config.yaml
num_hidden_layers: 13
num_key_value_heads: 2
positions: "rope"
attn_scale: 0.138
tie_word_embeddings: false
init: "normal"
max_seq_len: 1024
Each number is 500 + 50 x the weight over its row's rms, rounded and kept within 0 to 999. Layers, rows and columns count from 0. Numbers have three digits each. The size before them is the row's rms in percent of the matrix's.

# q: layer 8 attention query, 128x160, rms 0.151, rows 0-63, columns 0-79
# k: layer 8 attention key, 128x160, rms 0.15, rows 0-63, columns 0-79
# v: layer 8 attention value, 128x160, rms 0.176, rows 0-17, columns 0-79
# o: layer 8 attention output (transposed), 128x160, rms 0.108, rows 0-16, columns 0-79
q0 096:474559541558501487440537459501507461458550526440466514531539421537469565572397573476456548506504464502468506450607491555467455536570501535448489549534477485485520440565467525528447469448503545522471583418452453422492554462475571549551464607
k0 081:401494596449497497458561394491516527444453530456531426508554467503463515456567405496506529573411560525591539550503452399484496554485447549543441554495457539517425486444435472532477495496512373507595513539514506463444577506529411516471522531
q1 087:560575440478531465608564553662456488493484505562487526448471478547528455381522461429496388488547486492497490542511498575586467521511497456586456560416534445423502470422527520482455495499489569509485506449524533445582446489536563499551415479
k1 082:486525498522526501505469419561572463542475458533524454528417474425575461469512477409483490493463543391500362543599504518447522501517519489441496450466471553579621507475467486483507468567611567537437479486355457570528502446513564530492492502
q2 090:450514629486506527368495491406533488426495532410469430509532475545480526562424519549502631523461516508518490534542480420382522578554492528377528497507490564603483453541528523597525482488515432524491473567432451555436511501523453512505530512
k2 080:530532421512476480476460540414459461538499505469444474480546560523561500459522531552535510547591424681486523485443444361503584477441488604583569461405509468431373511517523529437500482481483426481568521453578524505549495457530424516479492483
q3 078:500585555553449469498580447494517388441520437531534542490506482505543563561461502525484503425491482480438514488591551553470506474571476430416389505532507508487483477531542488544513507495534599516409589488477505538480592427465534439576476544
k3 073:390487588529459526475561403524535546444506543445580452463391419449532480507560426479521520598461519535495508498495422470420536534524499477538469465534474596448399497419422534552502493557471440499559496522563571390473460465517386517493589536
q4 091:391428581604463527455491434441529437430469499497477430462514507467468545547494490573420589546457473517449534488541467426394557451466540540395544534480460499629498469533477514573528500456539501541485540489501533578467651421473419519484527517
k4 079:510450518488557478506516516397499543517491561502475516499678551546464556501466479545403515454536485468537582491512486404479502506484454574597563517468590464438477484489500496502450535451459484451468544556558560453501576532579391502490587504
q5 082:463526381561518467509425480525442534537618397514588552518530509501479569454426557434467477401560465509511479414593489558498540507612502594540495443527491451523547480538434432468404501546525563415474544379492508484512485426484498433568461523
k5 084:520532455408458582477539424481587541583486516499473510573421531478480474480498502572498472521479469461521522589550505464437470432498497361468413497491462542510493492497536581428593570457546566492471496524489522533456465507537583511474549532
q6 096:399472560523494585521539419410449435503485455499505520507511536481457558554495506463610546444417400481513539502556473490443482540466465505551493473556560549518395461488481482559526406511525479472446451592529478532452511413533517425450513574
k6 095:435455516509460479452423477511523544469472567490414497499436470492492510401454497489533610514517609589465537540428507442496460501542518421441480486478539490573421515464470517526495542555492453505534482564561470469520494491507495574487613507
q7 092:547546406498536510586558506457445465561581459474568550552491434555589494440488504507580414427479533437464494429448523564575472473503443450532461465519469480417565438440461469507473506526466582502532567428456546504506537562493568460526479509
k7 087:424546517506475529500594489511584568479528566549493424548439483477379534539445519483555565507423485437550424524491479528531443500521506564444428505402464586581475494443462520490557516504439555496455412484538484461546459547498548547484531543
q8 104:385428574493477523510523430452546441375390489465467462510536458487457518496545465507538599500440530554481546593513467499466475507488529564527493533529517487636453476474507528588568456413535522465526411538565578478469540511523399450391474499
k8 094:548464537516462455481476519417440503486501487505561523556576524479488499544546438479446556490555459488591538521512519459488643558436576549506599452522541450487461510557529383440473448478541516544538550485553496484484555487512368453450501455
q9 092:442495383562555519454521521451434530435582521422501500523363485568599528520481524623506550450603536535487474456480534507477543440664431504426471502413426497473581455512507511583480593483449549464463531517527499525497497572552500496493532473
k9 081:397442492506491489510519408500515442474494463432563481496552462452418485530545519485547477477492526504460515560555496511437480509479524395568411536555588608494480572472571504460525486544610623443517518514482596519409466548520573492532524510
q10 111:472651501541542529589440487509502529505520469532546576490508454530531480526388550495512405408543480431537478501504517607504467520539478536484505497553471477456540463501465504525398558572522493507475578456425524430509513414494545477556439456
k10 106:431520481537498574588540452518462499486489482441440446537494480497511553551580483522514492498487554582468552486539460520500452565471477505478450535483479591455499575462529470418560484489454511400477475508471450561523528492497487506524390420
q11 097:587447437374351459491527541575572462526461514470598471527481428516466463402523500482502525580526495431442480559509491506456494458546465477452423466547513498550454543529516490520603596495499472567503509444435454485568496558474541498468543477
k11 092:468561517450532511453558553401474529452462421382539547506517553530547420567453649553555495429505487489498599502425542444524443525518517496604542574449475435482492541504499466498444480507548467574502406394552505484416420498455476524486462494
q12 102:461529574526471449544455494537579469372344515492490490433526484484501473530475483544433553580496459543501549514502476386445447460448573568610605542488522515598450512521510455527512422501506457519465484569522507510461544449551464521450457510
k12 097:571498561465561489524433474444469450549520473500405512482522553511539413467573493563470521501530479460484583488515524491518568520519456592484540518498486452430491483483477490512477475450559486472423542578542504512546503533496440443477542500
q13 105:339499481664523537539491521467422566479537503486448474415409490543502536589555479537431580459518500531470502417502536447486542489594499570466500512518512495494452480524462488542494550477489467450509516487569518550458450522586455482418489466
k13 085:450591508445484450522463499556558516572490440466477518545460530437509502480466483413493524477517506373524428545485526481470471455506566403541449474421538484543484569548582516467501555585538573503488486439530467573494434505492504532519457581
q14 095:534405538571570461540400438577434435547528528484490480514358491453431494485474510473516610555524424473495487559478434467443539515513608478503458469434517567565462447410457566480411539457447523610523452496539522542538480495526499538497512518
k14 109:447424480444439515494536487503545505485508461465502543502503385450524464463503599490561511597480467470365531505590508509426491465527581487520498477485410494554510595507535428555557562546585535525513533574552525466565517496425508526404555508
q15 114:517488485623571556622489588528460488532396488479530535530459554527543501564493476416469460551506381502497506489422408495466494533480585520523472454442513518501515518468398519462485534506449553473410487532569527556525531463601485442486511474
k15 110:502531385551566498565458501475525467498439549450550496580455469436439508554469460474534554571513557487523451470584545510571446554562559431441429507519434482590398529488504461566484597520560523475510497455547547586526554484481557466438456497
q16 113:378406534568490540495536418550482466461525489543447491508529527460411521472581528573545533423484530533477476522520517521566552471562479414469494441549466541528461522497614456535550439463502536473491432542584515585493481572517494531466528485
k16 111:564544614519535531524519454532647448554464440492482499500510455501453482495486504451496534423509457396503385486554513483471520494479474539464466506522494540502493521531427455540514487550425523517568436474482421570503510451511547533530493567
q17 090:454584458533467547543482541458458597573606450469504552502435493520559502475454520404526435474520532427557419444494575539566545448517464493364489458494510482508534478479468569505444542602493435481429559545420527520563480593514561454594548509
k17 089:404428459516421480544563520566532464438471560455443501600501437464486432601542557434591525522483459470458461501517456537564469543514542466415430549558542641589485552511534436492527551572419512481545495469495458460453511522481502526567455486
q18 111:529493469544446509518533471555542443417371491512477504533483505453460432507550465505537593543495570526446476570540492472432422568476573484517519505454457530574492551492449500601508385469502545525573449487531517456532582423505408490494528517
k18 090:427477412390462509498475565588454517555451566564566538490490588544538484467422429507463566498588481495483680504401518475485435493509526441500519441500489494604449445551484423530424502532535466447445560478496588446570485490484425479497469575
q19 102:438494431673612500549449510443378497427537486526386508453475515602534596503555489553502509488542522544473501444566521474554457477518506420444507471531509558464559459503567467544517496457545473435503495584467477526479509604492492483557491485
k19 105:371516555461529477459522433550552536419610572539489461563515386391480473461442510429503503535561475473477512528561479543417464472532585464494360476422491562507496468511442521460516532613485528433538569511522430528488517519536594555520510533
q20 111:553487471428562579442535470493427425607494470523501493515394523501552448470444512512494513533487487421481561525552508439431529557509555401493584544469598505488455499517377614512483543538468491511535508551384524449464456511482461502520552510
k20 090:541459436476465512539485527466407471547609534554537502539462462585441437464461481525456576475504597498523575594449542506495457495471476525457568555505565477475536543457511510414469561507430452542576525535482548385454458511472494539477464606
q21 120:604528571508468429466525480544538455478420454532666452451471476492460483466478373470458522533481521452514516496548372497452544575478556505480493518492550561545431531466389459584483488492491558606558479409512541538499532389516424483559519482
k21 104:576532476524527512505533557454455528615592553491547450506574558524590414495547467587408429431513498512489483534554466479635541450552494552506603440452547395472455559495499549492498449434529524540428487596509526423517424433499378500515564453
q22 104:453508513523535554556538628476569470492478520515360494438449522444498536468519530514573497488586497523457469529525470506549467555433529433543473506484458591413446493477452464528474577454516540520474465470516473598509510537499495542370483453
k22 117:402447487478563531538579461538516458458509497478503489480439459563498446516463537461567499524522460407561491565485504503416453454539597423482431511430571529596474483564460466456500494560559510585481420446517481541444520542438502528524495604
q23 096:469387387487578538452507495475466437527536393534467535513497511621575528457490551506468570469524563525515479495525492480537615479619477514468522504462465485415561478466536504542608534526535539506472417509531514546554472582507530434525527533
k23 093:489646534592575470421554533502557511397422508448481432571515476535504654515511541469518492450505452434584472472499478524473452528486487480559374535449480585501473586486521572448475521643528565367511508487478450571489493526547563511483489537
q24 096:627473545357581540479533413535542423499445549410573496533562534566567466487406526425460566518460462502536526413477439496494578543508496543561525541439560508469409511487511499500449515488545505457505485588453482479500523516485504487581657429
k24 108:574509459535536506577476483457423448485436471457540490504494515627472506572498506503461421536356560528618485519483548438472565446487447534572536429542581468490502433532445501380484479467466408525568488480476556437529488426455441486561549499
q25 108:557376571449544509435544447482571411561440567480511566496519510548566421557447546480437430574459482527425580463485482461475490465487420539497503562406538442468489531470378492469478376585445530458534451509491523472489529438619500532518563443
k25 102:531481585534555514489558541476507512491597593622461419517536545522490501528618449476516444440540501536521412471535500498586443497548496547471501426511533427480503478456505499629443426395429452530522522514415548464483440447596400504504450525
q26 092:531501563473491487404493477440462528513452486517482444475492453591421495452531512508530460491543529582560415442550452533517495556374405472521459504444507515579510494440424592472409464433448385505515450410483536551503486615506514478500483489
k26 089:481506391427474535474605547468491503467507488514522504552472502439507459588509502471598547444448426490457568538469495524510532532422530510527445545485541497576462401560455519408521489524526402492500430526475497492579456408502401458488488459
q27 084:532552476464567442367565541491547461456506529486464509468496402519494459450534469598392448480604554587529514483426546478535519426483406416520480595544492516504505488409463510540557448491454426490491523456483444553490520526496476482597527579
k27 093:553470417581497428575476445505456435554491632465468491438533484468435569521564513486409555496579507490461445516535436556633534460513443557466403531560445496426442492533456515400483450551453470512573529555548488505467464476541458481563470567
q28 089:437625486481431460597505602476500607573465427542560505475512472505568534587520450365508509499510552498555478438485485553487512495438594526491426505434493483515563514457468447508463432488468512506540567480504533518499537431576477383522551528
k28 102:402583393573540464439507596462578591442490510526494489479532507524555546603519493546464427444486536500456533459440499516478549542490559483517492500479415537531461591596620473512500465368432554512537517421562555469508477519433470504502473488
q29 091:481364437499504539525489505536501538479515505516492541516531542527423570415416550504509465417465499414533539503584490535465514523453531456457402590560504475498419470530529502409587538433536523610468434506464480481400444564483500499526488502
k29 100:435498521408505484419560486516502507452476517528560459438440546488531505511534554458465527497500513611491576493455416389513532547396551425544474458560400515490447550460488565497450536461467525536626476536505515534458525499533661543559534465
q30 092:551464471544509476561450545446498554452501431437519514467489531506424539493446515523478474480425465651535418530533551407552541456563477477475488461497587532536552578493427472538408464507494521487634574554488518493486435546435514549558474477
k30 103:514563543468445456566501629526500518595564529532568548511488538417605430496527588502471529434528387443540416467331444557503402421469463452503540507556489466604534545526571575562460489526528407497462477522583479539565464512534481493504521476
q31 102:451502544511404459515432461507559553536535572373531576498521551509476454594513504434509481493481413530436532510429493485574454539411458522522475555547484396408521560455466512535482466618500509449579569572481492519472414423505588529370552505
k31 106:506540445483510507600465538484479516504494495556471556420559544536506569492488450507546456409506513535600398505511627503500555459539570471480553493530564471505456467497510433588404514508478484556449439433524484569433419479475476408503592390
q32 089:510508443469544496437507564450440563482466504441547558428530402572466531515478586457509540527563434608564482494514486610439535420552472563498529550481458504435460580553466580532546521583511488408524580409486473503471467464491552383446428483
k32 101:447587533571447470493449575469473577582545456420459524526527505544609548460492504487495549385493515414521505513578451405527490444457532446441562576470570477472509572579471492468408429497460521530548442571486451592565465556523472469507509452
q33 094:492497511468555527515463519580513523562606585479445509518539487538581504509451521431496489469626521621523515467491453524500523341505421554550553552526576485512515471526466463453515438518385414413454393496430449473551500473570644444464449487
k33 096:559548572520541492502560533552418434505481430417519452585327454532417495441528488493431483458461413449468459487606542426500469512364514502498551518488523532510457515436564514501483414524548501503555520440496447553528530439541507523490521532
q34 092:491382542455628522464494466545559488516629559449498482441428442537523488500533578463597448534538542459494494516514451430476405560555497525425440566452429468494471467470555523479384490464486510435515565462454565503408567492553544547578480531
k34 099:538495474497490525445576568511547516568630480397508452511399501498633529563444460453464442543550481530472507493467520486466494477469605419475640475444578530425554591457496494504429546476486479524477514464489557489500480456521413434554518463
q35 093:552496468534532494555384422581487598514494545523551625570451481492507589592526444504458440551491470556531399456487493456537551481501466545559456434443515523533501601493405536506543470557559476431513526617484493415520462520523508487500491445
k35 094:443587508503509566546509549504476481469522399472610587504450496477534407529482462523548526446430513546506477418466496595529451531490441449568583492569488475478480531464566457530542441547426518486442472467520495495488495473530479396648468422
q36 098:488523534357442472529543474582527511549594485467552429549528564508472403442419515461524436520495440524525589558437577517378542433550510529522468469437425461420564560527521503343568414530456473461462511475472388554488547531501439517572509566
k36 113:564417399504536500548464541440414552481493478517477520508527449498475517525540508554477491534625494409439551475537476432520579463486493527461541527460513473437470514509476469595501542436575509562532468506469525532517628447551422460497549547
q37 108:500530525539470375475432488536562459545507481483498559442529572515572408547583448447453544479513502529552434507502426542547455521460485505441568546497530524637446464473530596493533491443492525447467512530577461493564425516538543461522471611
k37 109:397478562489351494545480547481515499501513532362493380487453457490477490526614530490553501488464506527477583425498462424452463460475522531488500437427462497596457534546543522493477416580530570523483455493559544474516459470478548522478458456
q38 094:445582473550565621451602457449400553588577456548445478521438514540479524503457449428448433507509416550394523551506571409471627529552548537529576585438449523480553495503547493493480541469506507544450493519489570517544551551488436495554476511
k38 101:567519428491483520501525493462546558612558466481497427559421503557542560520559424504477444539525598498481504524477480555510487454555527394471498530478504533500474466450496523450449515468441462510401521551456474462554427530506509539573443473
q39 093:395608663402513490529513473467466536529578542416578469465443488548416568550495444490527485502518536500573441513392427520448606359538537562531516501509496457467509566526465513473514512481463483555478463550482561456581483508514520481501466483
k39 100:412487476525460490581483412474500534389535492522468481476475490514455494512568553510526465502483514471459502563499582509490569550480564453544517544444530526499500520441525544521537466369538514607552536499522405534466558368456451477395445556
q40 095:525507513532544547627422445393544499532542486493440545552511469511522513548524546564489497457492542576508419508506463429508518449466437510442501465494473435365513558480556472505527456496477475455452462558491425361511486433502562372532547586
k40 098:444540468431553460447510462482458469463614481467440507471462536463412522434465484461520475457525540487470546567451523511567405476546546533589428504470436553508483381492488430505485515484478473496553585500565475507493466481509537543551500523
q41 091:464576565407519420545495490452430581432494393451440535494616494585446529520454517493479428504402501582484488576504489502576552507519413568499517454491437533430564447488508484430526503530527439510421576594521496492492433436526474532440494505
k41 095:435596468490518527527482441545497519512562476564482456428453536481409490456544432469550475544553505494510538561513450563431540536571503536450588506474532514599491483428476581512513435383523471447527536466481535478529455493493501511518551509
q42 088:476593454571514449525536553445506497500510459429525504521504459600560460599533586478541499548533527458549532485465407525475464392469529502468460514473476382401471478433573469536521504414558573466457538441524480503493515449381541517549506480
k42 102:535424500520531422405513549607511404393581517517431467517453442449530502464468407527400567538434582471485463461531455504567572615514436440464484545510419493454570441525517480549377518491507656467433475572504502544529473514551462510521582584
q43 093:547557497553390420581521460497593509519455506422523516538537525495544504500524494561446563510544495627360444428540389546510430477463485509537408540409576532544563522526472505516486476543494574447559514486474435533536556561482523537462494499
k43 098:474503553430542427536519467480452393493482489462554586464566560531589584571511548447573490519373454607567458592471436483433466556539538540442554552440522532519479508517439467541525480473471468482393487462603512575421564452490505444473438532
q44 092:426497489478538524514602528502505492465520466487444528512588493467623498536571589511476489449466503547419447456501486548484432545516437491626447505507520465494570494510634481421498493528494566447601456472535559472449500445511546573471557515
k44 093:531452562470366556496444554538529525471559508573532487534502503552470613418466521504505561452462447523593444525484585542600505491461466511484545517519481438500443572525388437570526488529466469523406492507539372525527460547474495527464550611
q45 085:520451532520581523548512570573518480495505546478547528512619398496536622461441512558445564566475585480551550545571514571468495464517533504373498536637456522457466575496525492472500567531526478443490442477523467440496593424554570494382463487
k45 091:530477453558458483539514422552501467528459508430550469525441478549530474492456504485380551472478497607495487478497421477558508639523546578473516537513684490495481446498475373580502518579481491432512546472536485572530384528464558533467513514
q46 090:545425477596566380464472574447448580462512496517450508436474523470398564461476511580474489498493409577473477550452540469515480519459442446478522465475516565520422455520485496508441494398481509552535527459439503599420541634585475506496553451
k46 106:571510500507497507538440497499472480585592454417550405484490468509470439480587494479632510460499477463532455492543444501436492466594507561522455517491533527569517559499489648514526556618471503478572504472479440462551546466481420520550538501
q47 085:438590631494443504467473529499476567524515492495486446574457428503399507508558503448587504437498551503442480573604475525494431595523509511556434507446454566547455534457517407503511565435535507574492516422494434495471462437446462528559473435
k47 111:493551524501504527500489520592552408501438538517556458507441566456520468491485387503484622489425467426578485499442477490480561510447562460516520439572499507491511580512455544482491491540547517500595456450516506473470515558557435541497507463
q48 088:413537479515460502498561487498595400493483527570481525493537473421477467469594430511498495557514510472524590501630429454481410509449526422484465498563514514436456422452575478520509502486454482425452545500549473460567457558421433567482428534
k48 096:547575468504502507516529500552486432421475513464532465489451398505516536541474543483569544555471501540456483524465497526456466601491465554508448486432522491572528525447565474447564547507434467425531514578482419487418512483481590542514535528
q49 096:476463538528442541472572546559529575426460540496440451502529499446476510529567548547454502542548548489446480558453541484478496513570436555465474531493405433409428557454537473535489430492470397547548468502551500491475452607543418429410409472
k49 115:509457557421526479585483499538437506468392494503445418532519464510521529588388471371548524567466492560502415520477513590526498547510550544479464522384555570584532507427453486416527534590550462428613464537521466516542425501530550533479556590
q50 090:523539486581469572513488566428504555507493505538469476408538420486449608528402485459481502493545479460429417629524496559482537614496440422522409422527486534446514529470532461397462522465575486531559496377521472467430451551428487549539566475
k50 096:658422461465554430484441466482580486541451428482543537482469531455518426427540475481502455516478533474587529475480459407481496498498458512434503470420561478486479513532431525455483477478504421428586520512530532603484496552571529584492512515
q51 090:437451478430537411490500453520444523525539527436536602595570551561453489531567448503502480449498476455533476444493540527511409411452416410462501521573502509531533503491523539519506441532474439533492524444484581473479541572562484468504479407
k51 100:563447580464477483497441516476538509527559494548543612539495474494491556533521541505435449512560436432450551491475544510505594516531611465474535503545517392479456467486602517511442518428519472541502503416447519569549548543493609454461588495
q52 079:596411584525489463507407486563520361574444545486482563572450506492513468452541445515488514502567454487475456466513566469543505538443580373474455499465568512460432560566476489600537430433580539535498378526452483503470516626509591465421550490
k52 095:533536533427397512499550533458541416445417505514579436531449556466471468571490436531523497523466517464401437481497418540385452505422503533579482492451509520534428561415484584537498474530498622516551496507549501479456494495567508567403412455
q53 088:498476553498436454477530502520486478490459398415499463389441540419450486485543513565479557453469646582486427510494444531483492606463477493510519425454484513529517488469486448527460653440554476592536549474504495576455551483470543482588472542
k53 096:470561565473406520565462447570555419477487605443540505498528504540538487444475456469584542483516475422498509541495516494478449418506522571464509568546485598515445554526533468539529445519466449452514616501494414429464536591534538534418511443
q54 079:585472443585557517583430572475390471563526478469595458528546487466488543528585457495443577541465431535539544441480460598550620429485489485506485486466564427476530445493523559416507550460527406538549520497553496528447585494476379546493583528
k54 093:511541466454477565511574526495461596357575488566478505588446645492547450468502507476464494496503556552592468454605558416534396514569471575526472569460397508539448512514538542466533482537581480444417442629415453447527556470415507549421511476
q55 090:489532509456496446563507352561483453455533415440540545497505460492528454504552424435675486510638512549469494578501535579479564502544464465461519475612554432463505444531477581586481430520404511474485495482473565443461522471497527467466566603
k55 105:523436463453480494586516432514406598565441508482504479479544499470401491404507526498479550452493612526381586512502491422626443570477486493425576485505511436584470604419541517527507521436558560472451534543508500470567489475498572372528518507
q56 092:588442447529578448485488448520488465510463469488497509491580519536456383497478523577529460466425486522528518538524443526569439581508425577451560400550571465488462520472602466507457521515434555474385336518512388542544443509590491519497525471
k56 097:523506533494507432492420563479489527581563570497480417444508465479379515578510545492560504471587467566512488420454481405489430501437483529415519481471536466514533424588474544486535410469523514404559554431524567557525496494578500561489486481
q57 094:456468520466441544503486497426569585502551420430499588572496449504588546546475564425441470469493500512474473505505495528535580434584471559487427444506485516464429515528485529393553532535521446492493446582506591463479468422469532406555465419
k57 114:527540475594505495492493537426496464599490440539455489435511492560405512442468462435466442468491421538556512454501600497532591470513441516514441450425421376465523436507556445467513443411534465553422508505510490480487544513462484411511523571
q58 098:483562530544518490533435430564547518485415470508506501536534418493480373502455421400468534481478500441494497606442523503461495506477622486500517528498494531467464562454456414426500564537560436503451478448566519571519457482435370475469504473
k58 097:508465543539521497460490516540495487556460557431542508468587405359493619531533446566562512560561560455509574438571469539434390523537550519412488500484501460544402518541444488497521426449536588505451455540554524506475471565519470462535579506
q59 083:517517444392470609485526589549616471552389427482502471444537394470564486471512517455538493544558509429448512612523401495504488520447523413447426508479552522495514541557459458492580456441563476636463518471542492547534537550481453486434452509
k59 098:482502503549549493395571475497607468479428526565462494565533442589470510536477427430500554513480447487630558479543490453462575568538488417369514561501533473467460472452473513539449607569557409446553441499515489477496584514445473464471501524
q60 090:497492545541467524505536525555585495475501454640467430502470433392467485533456512492493439549583475518449554516577456462467527501405591529609456540527444460473513472549470522425535540484469456501505390497499506538458486514474446456547532606
k60 092:597503489393542507435545487440445475540467468589554456477489463523526509441517494513501500574495454465512449506493577467481499479555571528539516544443523517432533605495519443479539582519486435490496373530519502474454454362588370460496515556
q61 099:537525442498492559499445462498515491464438502497468570425548544553603516443466537537461526521584556494415511488487447520488562505501480464466437555449500459473561564505437469461387442467499526567504575503443552556529533478509471565622451493
k61 106:577493481488437518528439562429427530486563559489425511567630435415497503455513546559533432534617517511440612586607601478465463510540503485435539414471491482534462534478511471503486515449525451494506569503579546573461497413441530523440579465
q62 088:573454491500481471512499499505558544538505519497512523344510546520458421476510446541520576459524550515591463504474487449454509616484490511442499420563588542547476494446499507497370531501539483542449561469425569493547511600560506531506540506
k62 110:450456484527620546537501450576491469596452404480472491522580540494565507613548530511548485464462482372487499486562439583576469441417466547461458633482544510456578495479490512560487419504486489434453456502459392557486422527456507471506528544
q63 097:529457515534535588511433568570456340536523555506509630463480504464516514584540501591419504526529539416481467479537485471533519555566527511371484546509453459434529466473480517583433566490529507513541541514528460439469512486498467520522602465
k63 095:461573506530474485480546551525468462538536509570512497514564587515542508481457466500487503486535463480560516485536522459568558523526550482499476549515503442491487461531498578555514464562525534559555529436413490506413442422497478407541392516
v0 091:478583435536449530602479510369515576403462398489548385480480568515513499479486531476520503443531429502501523521515511446443521455537500536508588512545434427487369485542454547538450539443466477469402438469552482483578474512537584492564512577
o0 091:516444473556557480471466483501467371584502493412534515561528466546476403535505379459569549601475539422556580427521466470444494478471421454437522494536493487494521491454568512568422480506502495480520447494480444497518452549572453556492546495
v1 091:430483435456449540529503358547498483438604434549479427503451486560516561468450587455537554569565504513410454522517464502556527590528519623485499456516521498475506445535470573514542536451560493534494560560474441428410410591465495527434594537
o1 090:663533433529543516625404459503477544543500420491473546446542456428495481511506454513418426556457507424469464555387516493552539579478546428521460443531499544473519468495497457495435551503439461514468420573573459498549445536431483605512468586
v2 095:498447457548472555522520518479519521537559537564602435500573478437518479501488513545517474528511474512498558469531528620489464515453389438467384562420432420502536631465491606455446481503473531399455489451434465503457488514497472495387421562
o2 098:518475502404453445483526521506485456538545590448505426510465460471505561501455509473455507503525462554452476419523520463405470423505469509432544570506544524499538476536505561495475568568496484521537615479542502438480442518470562502622444515
v3 093:595504498550490519462532499538424532470532411372565470509545499536533462488521565454454548439575456514483531458439497494446559421450348441383537476486492554485470527474470532486480504550519514460476516439459440499567496487543456542582500428
o3 100:538446464586599590549497594551511484503421499480499578504451518458475475531530511511506512434455556510385502501456466530479407455536515431457514543586541461477534520514499476589457560578397455532549504479391507523406511489515520565418485382
v4 088:517476469594442530523509550552531540505541483442499564511587324576462529547409415527527547576512572507535506511503423499378535503482509514439560505428440526555500472528432536494537510453483464573508509504542374465505587500409507462479540508
o4 093:484437414492439537449444452521501497512518593575551440456443485524478479500474436381589541505514457429600509548634577462515560467537527552507585509524510445435520554474515470530531586522483443536486560604488384429564397522451492503429590480
v5 090:509487516463527525483543558442542538560466413559461505585492450428579442534379454528490484539442465500464508455486561434452501499516426508415584607476520468462492433533506472569441517449570482526427495520456456519453499515585467466472423519
o5 090:459522497563481475452613549541511383519478503633497480418540403547470459511442528516517451461516447472602483480529482514437475455423533528472469396524538486554443461383396543508477509533415502481527488500546471506488508565395571442548515478
v6 094:555413483618411565439491429490459553522497512589500515526474538533457516486458439538509533411543511452548507489455530483465490487480394529480436539498558437484433581418548389566493579530450579549457458418532522425491445447470494500477453552
o6 096:449510516534470478618470470511476515505540487586518465597495400469407487508512543457482477474538477428512575487545426436523486539384434550517463558561497508586501437463554406553416638548474513473504485491562472438549499467527486391542486506
v7 099:586550477544468514509543485426517626503456527541468471524599501513491403469504393535587482535513491575516482502521506522590571537547468546423464506595437400557555506517559554533514461505456528543544417512482496515437449583566526489453441435
o7 103:485538542532574454435518511581531414519446502502500481475577514512573529512430487494505448399476538450393499399538461407542461462503495521493475456557489455506541563393544481513499472525479488515559519436555553422531528495567525523520505486
v8 081:562504530503450467487407483518486473560564538481379561401533456482501561545476588445488442530572548487481481595526477502462560525464419541444512554528426527498466519477485533589409420395462441555601560496575422520465567424536527394517471598
o8 079:526521564578523462465566621526513402495463501501512520512513489506493505583483448469452529417534373543526465554519524456586467519541494511516625544576623429506436503552508484450542455430548433521538453522509497467470447468544510556455487495
v9 099:495500443576451516468459487530514580471402533491501444557476504540486475421471538410465478544565510430494469605487396486507410439468562477457451460511499475483535468557509437544445427448447450510500563536505539459487512466411589470545513469
o9 108:513462474472496475620460442432471608590513518414483524457508591538442490507475528421430482586482441478509616477501439466496446452519535386425626523505549458558485508535545406517499431523536489468473502548511536563466493539521534400460485569
v10 100:513544534441457524523472600485513506538534510514536529461448583555479489468538473410554406530430488575523520417385465545471524519520461523416537670587556538572517478548508503523567512614556530483549480438519508564433475455522485504532484497
o10 103:471446495548609460493578558477498474476485421646535537394548575559471518481492564582592431507525503542528444490506480500566554463489430523518560509525523447513519471578549510484469470460537424530557486493533486483505529560449507436462465433
v11 098:417517595432467525422519536526522526525499498474509486574494398463489461521472521451487472451509577525399439527506541478546478518512508467470544447545460519555463537498456485516534537436468489635541567527493603526513558541527484417487454537
o11 103:486524486554510505455500416546520511459473521586436384433520411426568525526488461488486454521471459486448614483572480418512573412537606561502486505492513526497537483474545502533497527385430438555584538535520515522552486495475367468492474459
v12 088:501516450508473385464472465444486477453600455449434524467574481448527473537482542450503446468500460454660608492551477485537545478567454458541487503475505478481477516465517449475454552432514425447495607454441555508423474572479528515526429441
o12 089:498464554598491552496496425471421496515491497426535525568449507543459513463519511533535449451514435622469520500477456506482467578515463508484423545510515460508497431465467533496473448527412441496538459535559539418529486436474544506452514534
v13 097:528514460498574403516482499473404507539555526485542521482433573434510447438506497558445466489558415526533566398614430481536542492428413394486517417482509500430481542466532493477525447557605363527484498579499565538435470486510510462498520483
o13 101:438569579511561488489361450385448485551500574476478586458427475491536514479461486503522396477478478559503496521495481516486478533509456561442577541503561384448470461536453504470431500484457546534468498472466434450503467451574534489558465499
v14 089:437562554528573489460429439499553522452448525449562405563470495515452539459540488522443496514554504581467509506428504518452557496505556454539510540444507522453491468470512439510495481560516534494490502520469571555462546485494511468514407564
o14 094:563530443403470493482448450460467563488525481425507526577540514450579532521431478518457466392510462460487485481538566488438559503502438476436461499473485511456484471465420490519477530556488605475551466551451552527481622623506448510513491528
v15 082:416460466535516540473517439508412476488474505507593448485510491524455516433577455518518452543574481577490528484472539528417496394406527509571534566496461537607520517493432419553481567473500553628430448508497573604465453499460493478401438522
o15 081:565473478386341538439500395378391570484588452466552448551568476500502536511435478453582549558572488497529552432495541505510483479538544468544463483542426564494431488532557467524378474580464537527546472486430523412504518457502484508442471494
v16 088:488559534528485495499415507434597465439439487510423511583458545478526450538521591497526548438525535516564452556485564595446494538367509503513499561542499497579545460504545553468510570527395521516549399497534485585484450513504510481469553470
o16 088:451437453495493469589469423499460476563456554497562447548504545456593507323467521547479525463555472406428481534513546471542474435524466514475432546495412465487567530506553491485512466430514464564493460524416568596488418501473498458575519487
v17 108:485588446509476535437517457491499439450466497534450473495452564462434589470489380430474466635530448549484477491519510482448505534586417535469522516543382501577501503549585468498529519392483480533487506449499442485523483576511532502477547493